{
  "init": "normal",
  "optimizer": "adamw",
  "schedule": "wsd",
  "decay_shape": "linear"
}
Each number is 128 + 32 x the weight over its row's rms, rounded and kept within 0 to 255. Layers, rows and columns count from 0. Numbers have three digits each. The size before them is the row's rms in percent of the matrix's.

# layer 2 attention value, 512x512, rms 0.0358, rows 211-255, columns 64-127
087:218111144091116105173090185091137069135054150091087054102180092105150134160155154064155138178145144102027064130111148133128103135140058169102144107178125133191082096147150132185129093108092096
091:150139099139144115130131145165142123106112190135106115074113136109062161120162106048110142128153139103085139111157092166107134068119106062125154106089062145154140102134058128085142055122152113
098:127127126134100101128166071088135147139110220161137140153077073157145096135147076180180108078158186127153159131072152091152063145110184168129134116149130126176153075123158132179160134112103072
094:090131154155154151111131158159105192185173137053150120160133081135154160124126169103069155132148119112141086145120179050187127101125151111121160167135105144155150099141101166150175117177209164
087:157125145111132179091091141210157171136139070102079175122135162121142084103140136138116120116128062106088112149132117099158162072065059097118159178151117128102042184129141097119196197077094170
097:067110123152116184134176145206171154146098083187093152134179160147110076094117132110172089103102086125169175096150111189130170094103066141149099147137111146100122156121119094182123183098111153
091:143090082126135094159168076154138136104096076102119136154126130141158131115142105136130123137150136150124133142086117154129157161122144150095154077099149141148116120079101119150110139132152156
094:159138074163141110030143097146118141098130092126162167113115077170070154184166186036101137050088150136110114175111097091188129172086112121149112168149107116157178103105110161174137136140155141
093:101132109159147184074087173136097128117182174085149175146117101148125116145133138047113158140102164137129138105177116143136150055101149086171109189111146100031089090128141124158235069148207055
095:094152078155173107199115170127084125089177185142140086137094100121077133144132172114089121138175155108135158123161139130125143076103106101105124151127089112131143085162140166118177112129136149
096:132113096154126150035199121108120207135142182053139112126140162156053132128129141062136122084111163145118172160151174187144117113099093137082114202143122115150158122123128172146199181140165097
099:146094129125119103065138202161121149123167098074089131113148107177138143148113149144092153114097183141150118090153145130163116108061120150068138107171105157107117130156141124105089172121115122
109:154146114108143096143066164160155084096110143216157112161129160159114118121122105223074111103104114136098156184135061128128135176199145134184142082150104099164140170088129119137143123095103117
104:049144110120208122107161138114125154153177143148121150099095102148186108141097127150058151059140105093102105147126145092154132129159170067138138165159132127106150148154107105149111110146076125
090:052139115135107118090149176137145189177098137117135119135164224180154130168108111183135134097100126168144150147150137145106117197137072097158123137163079128112143135113142072178162149162058071
093:095154054124172127144095106102164157120105164153124172108124127193140147106143066162094132092080117100081132132119099199149084111185145136132136157155109105074141142070085161183142152109085085
099:048163165130148138089205110188108140128208186177148111136093128098072082106103121096184138098134142106113119175132185097153127069096083083141130173038126144130112060171147098134103101101142156
099:164094118133134046137148153036127136160141198086139143124110102100110137170103126084082116091100172146108115144100147109140090138164188140098091131190150135164154134178090168090169137127088079
111:174133109142123084079163104134119132162114168173103169142149092195142133143158120146050121105106139128120079123133092065132113142145150165101133103176150128129140123105096115159146143128077162
097:160130115086125021088158144158090079159127168123189101101170092129119112182148113123102158097160160118152068130134116122125090138086140100106150103143144073109156125151119128099142118175183069
103:198127137118123101112130174127160077132091088146110089115120154205152146154141122093086130181090081137126109138093094086136139130145177132135132088084114129142102123096106121120100082138127115
092:107131122146113162183156139128146116148111043144103118118136105098135101129120137084194134151096110103097114141123151163114106087145163054160135139092114133135147114114112111088081135107069131
085:151131127126152083222086144094125185125048147169221103086169129150202131115129167191103133114162075152143114089136108155119130177173124109133127118135076146152129140125146145131134076143130108
092:177085125134095114075142136104104104164124114076102189157149107084131124157156157102168132104138145137145127123097113097159144118033151156118104129143135150184092077152108146103064125144166124
109:108153110128105108113133097128164137168050106136144120093101140113194126080121124192117129111173033099059109146110160129078172162171149100128145076138109144160151165097126094122101111138063173
085:173154089142098115146119138135139126106030106177175117107070150138150137114160113170136102165083144146090141111082058226030141116132178081108192086127169102123080179086130113075094108131094146
108:111142161129145161157050159138090143109145153052150155124141162110118115125090172068128125162093133105125186085173144077146161068098100114114105179145154122080132151156162229080191126158179109
101:115133128103146139088160118170130109136124137110144155118112133081127101140140136101152154142152113168140166103158208092115105063053190160058117131080160117098187062149109145111110162146184082
090:127137123148080106092161141151126161180126130075154139114103138098129138141130097122109115135122164107119110108071143076125131150142165112168123140111156165113084108120141141134159125141066159
108:236122161112124078198160086098120091124061169111112087145146136105172123175139104133096141144126164158124121161119051196120101164182147144064126109181168126128093178146137133163090153124117129
092:135122157113147101166095158144099096066195153150177072143107124146088117097120113139116121129130162106082084163125122093147083125169078109173129163090138106124088145145158097122175152117145126
098:127131098153151155172079103145125152109122116154131125140099112131117158138152154228156123072122095170141133097162140101122144179150178134189162168163105119114040183105139115134117170115151106
096:127105100126103116145153129079147151149084112101162103118156121177161141113147072179088129109112088134106144120128135163153110146194138079092108151155090133143188185114115141135150141086115147
099:147133112099093085134146110065176107103137130150160107116081124153045130110128097119154139153116103150120097194131143130095106111081134104148143029055095127157068114077107146120130097098140168
087:085134172105138180097162086124142165174166082111078063142133143146136126127107158178114100125130073129133078150129213094149150213139070108139143114159123116131177188122155087123173167107055125
095:144103158109154146095091120175115171155170101110079214139147111145143100112097147070112132139145137051155131150149153125169099139089125174139104158121184130112113066141157115178127146107142048
097:094111163134095119134134106097143146109166157151197112101091145104110121140125124053167136093146090129149149163074170109134125141146124091149165186069104123127137095083115100131077066184135137
113:114137065135143066141160148135128119135122123195081098170123129155158132121133088213066125109110107163112135117100103084123133175170133120109135031128100142169178175111124082139123140113054121
107:137129155105151090161099155188127100153109128199059083107141150143193072094145141183109121116194092073082087131117121120135133153174079122160178065135109142137095116133169069118089097118063143
102:117113128116154113064187104120156125137158130069099121139140154161150104100130136138124126099109118169088123159133113106136111201125137154142112085147135119130143149093114112171117153105112115
094:147157128123107128146080191111123139140131134136116183103202145156107154101146091173148114165079153106204138085178078121130040066088096142163111110148157127047136120181136176112189133182188056
087:087132108125125122118140120130130156129112103134172157159173113129146069134092142179149120112083128161118101140128111108114132118103137138121096117130115165151135080134097166132172166138078141
100:050139119134107177116127119176083158101211142185096114166110121111167145140078122096144142141116156108202159114154188140135139074025122096127092158076074132051158047153155132121130099128199186
091:125114108098117100082137132084139130136078165123083101109171142106087093113139123129106107161111131143102092120167160116097140102073120135096109069117094144137181139127109137090176155122103137
099:155126096149142204078149181130147156088154176112038151157121113177125110115139121181153144119074146137133128108142138069145154105096136138134111118157173151103125112172166151104182209083129124
# layer 2 attention output (transposed), 512x512, rms 0.0319, rows 211-255, columns 64-127
096:076172128140142149091158077139127163121206136189150162165089183174103138103126132174097125082087084179182187153076148141123146101125178111108122101088145121112203192098093154090081158154181151
098:077106177120116150146151123115083142139157075139166104197140161159162088137126150144135144106133147147154131137092101096129114203133140203134078127233157149094137175150203137193104158140120118
105:130109144133145139116142178110142124121118082120100137103182114122072161110125174092088129140121106095115089126196135155128168122143103117133118102142118137139107207154139088085116115149183208
106:117145104128081114186164114117128144112121143211105122153091117162102077176147089129145108134137112145103166139095072205112127139152127180131135049127133104123143150109145087108128139068153106
096:087148086129103138142138091085104102134104146152184098165155132116123151136165142118160144135150181147142142130101136180105103204193223167099131100145151145150186098139157150141120090165141087
105:162150132106119117143075096092090087129160125058142109102113129112126172126143124153085148132138187087111063172196140085101077169169184087148155128150137131119126099145138187099122106155136093
102:165167156120112136124107156076179140123153210136169151092116088128066123155100141122135105139112122102160161104150131133136053058136126080143108136107124086133153152161126162105099135121123160
109:111131164129113123206124158110150133111116164164086106145143137069213119086109086201167095183152125129117116085097176136106132120124144180091122062104138113117107134180180051113134102095083170
104:112118128126109094177155103177087133158075065118098090148113154139168116107112107144127085101159121121081146132083101127127129167110078183090150056177053144170161112105169116153087158125075187
103:125113191099089128075151112150147148205065054141112137128107180133163135118127095090136116135095093107080102153106082136128189163110111186137108074169129157111149148112167092165121102122114115
106:109141118121092140204053144146123109162104055176073129161128081090158145103142129155130141146160111099132077142130131087121099136160183140162152075137096116106077084175153111109122083125130137
111:083154132127139137202122045094126088138092188187157107175077122077133081088174103125173104144147080132083142188113143126117144168152165141150117167115134114124121101092126088135176069096122102
117:141080152129115119084167144108137151148148109052123173078188100055189148126119128068171122160147181121149115075124180135116142076066086140110091155075179133107113126171128154105095114142096162
112:178123124140084131115147109107172099070118141136166123161189139171109161159178123145149100176118161135158188121115136151112128111152109173099097138116135128148091189138115077123118160114165109
098:211093114115140128139097090144099048131125117106119139074087056028157146038147124107127142164122143105095125128121123145103122028129152139114142146081180137147084130151113194103063131114199152
102:196090202123084097096164141134104109127141120097135118130158127049122155158127160093121129084136173119124111155094154058114147115124129143088079106098171135190143174197162109110104124147150144
105:106156116124084156178081159100122127173052068144112126143137156210142140144162129120086116158128106106142126114143080155109126198180144142129134088214072122092148139115138118097149126107131116
109:087133114138128157109163105172160123082130100196110085129142143109172114040146133213170130135141088104127139092149153142124216142105092153155130101066113128124109143121139059137100130144187142
115:113117135123124162152126123108174129071152154140151123131144126061124147123131135121172129158146098135139182111105184133147146116165145117132124157054136114159102163168121090078136105122154110
112:087128099152142186134137087123117145127132110191049130199044128131170158071136119100124092149098109160097162120104167120145206113142113157107108159145092155141102144088139081130144115069085174
111:099089115147153136137156099116120181091176184118143156142144119059136098113091127169182129097161200165157126099121173167105112106091089155151095160154236117146156172172134134144118147127112159
101:108111156132154107080133119130062118106185184125167140151149166197134131196131152144038125096109142144181144153123106130119089161136090148129100142145139118131167188119122138168142162171174073
093:163082150133096137062156142126104093155154110094088156117110123097089113135109130055132131122091173116100125162131096159147131050080106142093069133142178141116143159122134145153087170129173172
103:052177142129156170159150113120123127131137185181140073087078138160130068089113129169178132150143082101138138142172140164129124154176129072136144095143088094104177172089171105146176131153118137
120:158110130148155147099135122098106104074219200118120165162171101148076170188133121108130134150100215161181171119141120120175063052121112127138066188085191100130078149178091142132128164129163085
103:129103142107176110092127103097101127094181142097113149152216135098117112145092148114092118086149164112149149150181173047156115115087073150155070187186135155153165111166129121190124147142086107
115:119125094138115121134173097135070146153102057163073087152116113138128120116140109163144137086170148151102101187131096190130109193098158154146156071136115133119156056089129073183116121115123106
114:090139121152146131134122118125107142141094119125087105182094135187088120137138115093132115117139146116104115141154054156159136194183064097172136144188057159140081140098152082141200099102102145
099:133133125119167173173145102111098090084130146175125096125183087165064135158141161133141143149149103109132145141178120174151118123121131143111150143146129135150140162127125105127115143142182101
115:105135113124129101050098127126189127122161106165140145092106104136108112054131140151135120110104094093111134129136201057128192088104101095164130149072124140157159098091095119092151094148101088
103:129131099120067176162141134104154164176067067123123173125152139109165119132131149108157128126134094147168120106106149170092136149093178158085129079193114127097177100117147180106087134117113198
105:125139159109133088088154147124146129147149157081140155078185135094160093114088102068130125197143172111114136121131105158103112072103096105086073079090153140133182102145129118127146103129090187
105:169104119134117151130148139130138127053198151155130135167161123075089142128133152121126112122131162113160117148130166107127139107124163152105111093088186116155107134191147129123106125160210123
109:120122156125154166134110150132154123128108154113102160138185182099164136135088183139143137110148136119173161064149136104122128150144111136106098162225157129111162136180195138128126160150091161
100:196128057137133127152073147121179101090119148115165178098152092082105135102140112141139151150126156155154171079130098164118094056138189113122136147055156146126052078158078167109083142123179135
102:076190043135119107170131135115136076100094132130140057103124103119101151129167117184165140124133120191097102095091136133114153183188180060108179113073050147162142161126122137076142115155123178
106:153141065139154154122122192153088108090122122159053133141194135164159148120123134205129137152135171145135106081154106131108148111088136174106103084186133125113125143168158109131156156113103163
123:187084179123124160104118092090143126105129167076181174095159123090134156134124163104188135144125154107166111121157154152104112065129118145159089193123224115112082132172106159127087142144171132
123:121115080141126163049157080063126114119156157087182178143137122136086186167147123083120122141074183188170170136124146136144134105138139118113045216138152147124126185133068152144127146130153122
112:160146102155092131174080122115148129063110159170140142176139091095131156138137116165145118152149150093157148090144186102122128074173148095137112185084112109165091097180112118077151108094101159
106:123069136144152145156144079181057125175097091096097083174054102068147109105111152059128140068154125141070128161088161150123160185135148117114138162147108130153141106067142142141113128092117172
093:165097147118114156124109107120119105157122151093115124079083094106094181121143144086104122150144113060142166148160138170148075117204151075125175120091098091133108152120130130098099127140228131
109:141124133121152091156124143128090105142060072057108115127110161177093088148156112149112121113140120121064082152154040091106142207178125133146183100200102167139093132107137124146143118135069081
100:120141114145154165147112083155131156099157104125154161180118166117146156100148171127143164105150114141167182147128151091169123162188175126145133190129154129123064090156117144133118109133159084
110:074123137125112048187125100114177131143092102150158090127160087061101136137128103110091100125197123120092117155114152142129136166166117145151120142094110115162132124118103064156137056145088096
# layer 2 attention query, 512x512, rms 0.0311, rows 256-260, columns 64-127
107:190116080106132162139128112085141154125113113099168136145152131085153117106141124085148148147136130213181105064141115133111137167110162154166154145158129154081120158171105071144089125113149089
120:129127071129128069161162060118171126186130129136130169103167122125113169114173171116067120062143116113117121164122085130146120130175107133134115137178152130126139180104120106125140161122121146
110:058082126124137155015162142068174129173118116110095168126148096125145134112093159095089111157130139139134195169052151124144142131117167094102143093110115170124146098141104099130119126107134170
124:094128106139150075135125150084132121143126165089151091143084146132107160122160150141112099111152134194118061089119084158143078155170144077145134092067158132168094149040105133084115128139117164
112:110133163166120122152098151107137133073119124134183093082114127088143146152134110192171139137138048121112144090130190073117160111131119097141149175111127136135124126126096119056154054185083128
# layer 2 attention key, 512x512, rms 0.0301, rows 256-260, columns 64-127
103:204124092098133144162115092109144169135081131105160138143119123072115106141125115087110101168117141198168081072168109120078162199142185165167137129136147168144104169095113072155114112135141123
117:157118077220129110129148108121200102163154130147131143151170112164135177100189134093117220085118114103123115118169116142165099132150109150139154158181137055128123160140140137143109113117114160
108:083104120167113132018173166117158149138112125124118120112161077105169140137128136108118112150078166145114158163077148110124154115128162146107115085116113151102129102124093088149134080132110164
116:148142073195175107117134134090152135102163145128159130163124138174162149115219122162120202090128136152144071084109139179172079181140135111136172144094105031151111155123111123155084080162122130
113:146130091073154133191114094117094121094130103093153091092098119081079131139107164148119125194123085142101117135159139109115181105142158084137135152060132190164113141107140132063172103138152127